Weights of a small GPT-style language model, trained from scratch on English Wikipedia.
Size: 13 layers, width 192, MLP 512 SwiGLU, vocabulary 602, 6.22M parameters.
Architecture: rotary positions, no biases in attention or MLP, embeddings untied during training, normalized queries and keys, some layers without positions, local attention windows, value embeddings, a smear gate, capped logits.
Training: a variant of Adam for these matrices, 130M tokens.
Each number is 128 + 24 x the weight over its row's rms, rounded and kept within 0 to 255. Layers, rows and columns count from 0. Numbers have three digits each. The size before them is the row's rms in percent of the matrix's.

# layer 8 MLP gate, 512x192, rms 0.123, rows 271-289, columns 144-191
093:165097155125161073118158096071160145145122122115120142137095153140115149117122152165159114123142105081155115109137126173167075135138104123133104
102:089132129102126152119135114139101110080103142142102166130062108148165091132120139114120124144138096159124135131111150075112114176111134170170120
100:109130099111112108153101130106113166151154139145151177138168163112096115141128109106110131101152104124110105108117168167129100081086121160121125
100:129083159099091115143078125139116118153104137095124147138136067087117125068129135163146122127146120157135090109087110155182100115127148153129151
111:117125147129087158109127106097132124136096106145159133121167116139147171136099111132116135166114167095093136133144086130090111128089129124129113
101:098113168118104103123142114149103115174104176138173134168110133121166114171112129133132135154125134128134125141127156103166152095111157122141136
104:132144137112131103160129130124102125124120156154116182124115115085144193110138147122105129118124133163087109136136134103130138122117139130142129
104:132162160105098150114113083097148176117127099110125098071148127120122169135152130177121150138131165089130141122115140137108093129139126120138112
109:149144104126124093131118110121117095090103181081134099085128146105147103115095179122135168088131127112109129113157151147079159122145130115154127
094:105112155116131147137137139136119130113091075140138099119125153065124079157083156093150119105144161139148104099143167087110172137127114147119134
100:096126128115069101130110135106170132107150135152136130095119120134141107114120130172144147113105101113097165176107147099158143110067122115151120
104:088131097123104117149091136120122153117123152136116122157147085111135093136171121121087150141151102121131082112138151122115104126154111110063160
105:141111106076108094169137090099136128099081100112174113152094112144098147161125139120135113122159132104121148151084151088121122142093124135160160
093:155089140131133140151084058131121152151139124113123094161140117121090107110198130118154181092143119114155142148123158117126109149103114143098145
097:145142186114161108097144123128170058113097141125112154090093108095137084109097126119126152158108120114146121178116142140131143086115150133115128
104:162140081122115125113125131132143135124132109141115069087156184126132120101121118121130156161048118102127149100150095121120123113106135127157134
094:152163152063162099158163160147123127117128121122117141140168114100136123116142147136163119100097106131122072123111154172123124110176132125147130
100:101114096115084161123140120132101144120133125156135074126127168103123104141125097117124134111097176145117147136147121169120110124130113144158127
105:159145129068101138142097137132149107144132149111158146130168101119098123147164156152138123135146138085100150121143137144095148134128114178106148
# layer 8 MLP up, 512x192, rms 0.125, rows 271-289, columns 144-191
091:134113177090140121132136076089132131148108101125089125098141134100137081115141159182108136112148187122123157141132134149120125153108100151144075
099:116148146137153111111121123096081085121110094116135138129118135091117134104145112129068126146122122132124122140106098114121138163163141127142126
098:113143108130141135181103119115098168121110102161111153152156145134139160129124142141140151112114135118121115160132174139125103157071120142113151
098:164111146105120120167079115112112132142157114122123169116129121132105160174090168129127157146096167136152115117120114121138129107105093164166109
113:143111150129147119112117149112124135123140119137083129095074118098119121102142150162130077125129146119128072162124140108122109151159186163100098
102:184100147095151149117143133072134108116106161119138150145123140119113156140125142155130138097127065121151135106140162143096108152150119105123136
103:129122173148121148121118118140110144125138151163146120133125114115154118125137132130176121151057115130129157139140125096172154124117130118130113
105:168137186162112097137089165115101085142156121086105088116117152161104176100121122147136146157107123156157160119141110112133052160088096123170111
103:154116085139129110147138130161154110099173114112171129168113118119132132122165134152157096146140154175115099152123114125168085134153109104091109
097:128115136143104115113107078135179131131125131156109096118093162151106143096092111146178125163110152160137148117168144119112122155129099070128094
102:150148083130178136089088115087118137086115110111161106162137139136124169146142122111133160131123182113163098112139128138117139140180128154146135
102:136164151138134124172126129133119112128161123111143121150135111148155136160115134133140138092177104122117153104085115094138124122086168132132105
101:158156139142120165112122168134131153125141134113121164140130139122149139099132089131100132115074129109131143091115113127114128157120094148098127
093:140108126127133125150133136114125161153136109109111145156137104139132132100112088130151089091149124144101130150151147155098111155148146111115097
096:123121125078113166109089103116087137079148150141075114135107091161151154138109112110102140117118147103138126133140109147066114124141155110130143
103:104141107102148126078092101147138147144113110146118106101153145114141115144135149115106144098123121093129120134110119115111159117121129169149108
099:168127129129169160146068119117163102131149170133175092152145110122120157155158081142118083132147108121153137149142137145108075162135091126125165
099:075150121129100126087146138104146154157124118154117117149121117110107116135125123106121151143114113146145105135141180134136089111136110136131114
110:164104127091131099146139172131092067111133136124132106107161107153093116134111156140119118145126123084147156122105127147122142114154097136157124
# layer 8 MLP down (transposed), 512x192, rms 0.0959, rows 271-289, columns 144-191
093:093150102172120124106123142136135125090158131148149124122121114154133152112148180142116073202112164106122165126107135166098139136155141123092177
101:108147062107059151172153095146098120114103127143113134106095139121115098145151119113143140122108124114128136130092109118180104158131129117107145
099:125104087121158151138142132120174123101194160136163171129094081111087123162103139117120151133154096158133146117152119177115090146119125144139129
098:195121122155097095135125114133123147164120107148107180103126074141112099140099140108117115134121134115123076111132140150194066117118137117174139
108:121104117102108131100091169119147118109135160128141176070128098108124129099114115141145134091097122091125105138125110080115112095122115071156088
102:115101106120155136131094173124133137139121135106179131126166132098122107141099123102141104162135108112120107117138144097141109088124140151112135
105:147124132128150099136127084112130142082100166116087087152129143189131169153156114113110120088113156119094167116164129114108151133128138160140138
104:150143134144138114143119126145151107129126160101117184133143166124139161132134126136140114109145139149119133110124127149089117103129118135094126
105:152131145141173118133043098130098129141147117120132119140145106146161102109143086122100104111118134076146128118130100132132174100108117109112133
098:108155144138115104107146117120139136145139095071100108098095168135151106123115126122176136137106064138139119134145096131178137191122125144151109
102:091125157153141116115157120130116151137105138143113108144091129110116101104107126149072125140134133089112130150108140133165134120120162159113099
104:106170100113123160119132142109150100122165120093161117110141151128154132147125140065118114086155130116110169148138129149106109103112144116126120
102:143142095087129133145121094142162164133119158142153161084110137139103141151135115126121138127155164123133128125086126093148148143113104139134123
093:130149116084129111139154160119118123167096159117132160153128155185139158153126162144112128180103108178144136126118100111169162094184149114089125
094:167107107118087146172137139157123095078147128148119123156164148125128151107141138129157109095145114118068110092128095100130185127133095091087117
103:162134134162103099087120129135150100113163122134135124145107120148099170108119140140124101151136106127100089110143140121110121177110116116165080
098:154097127111099136115107113101142159116136126150158147120125101107131125148125081141131125118156118096119123123147075141125205090163121166113143
098:133132165143136126102120169130135135138127108140122100097141133134098179100112130156123077094155165159134143128161075112156135160161101092127094
107:161127108172104116158133146164117099084138158132083124097124143101099113138106126102123129180132144065110091130133089090087126128122128113123149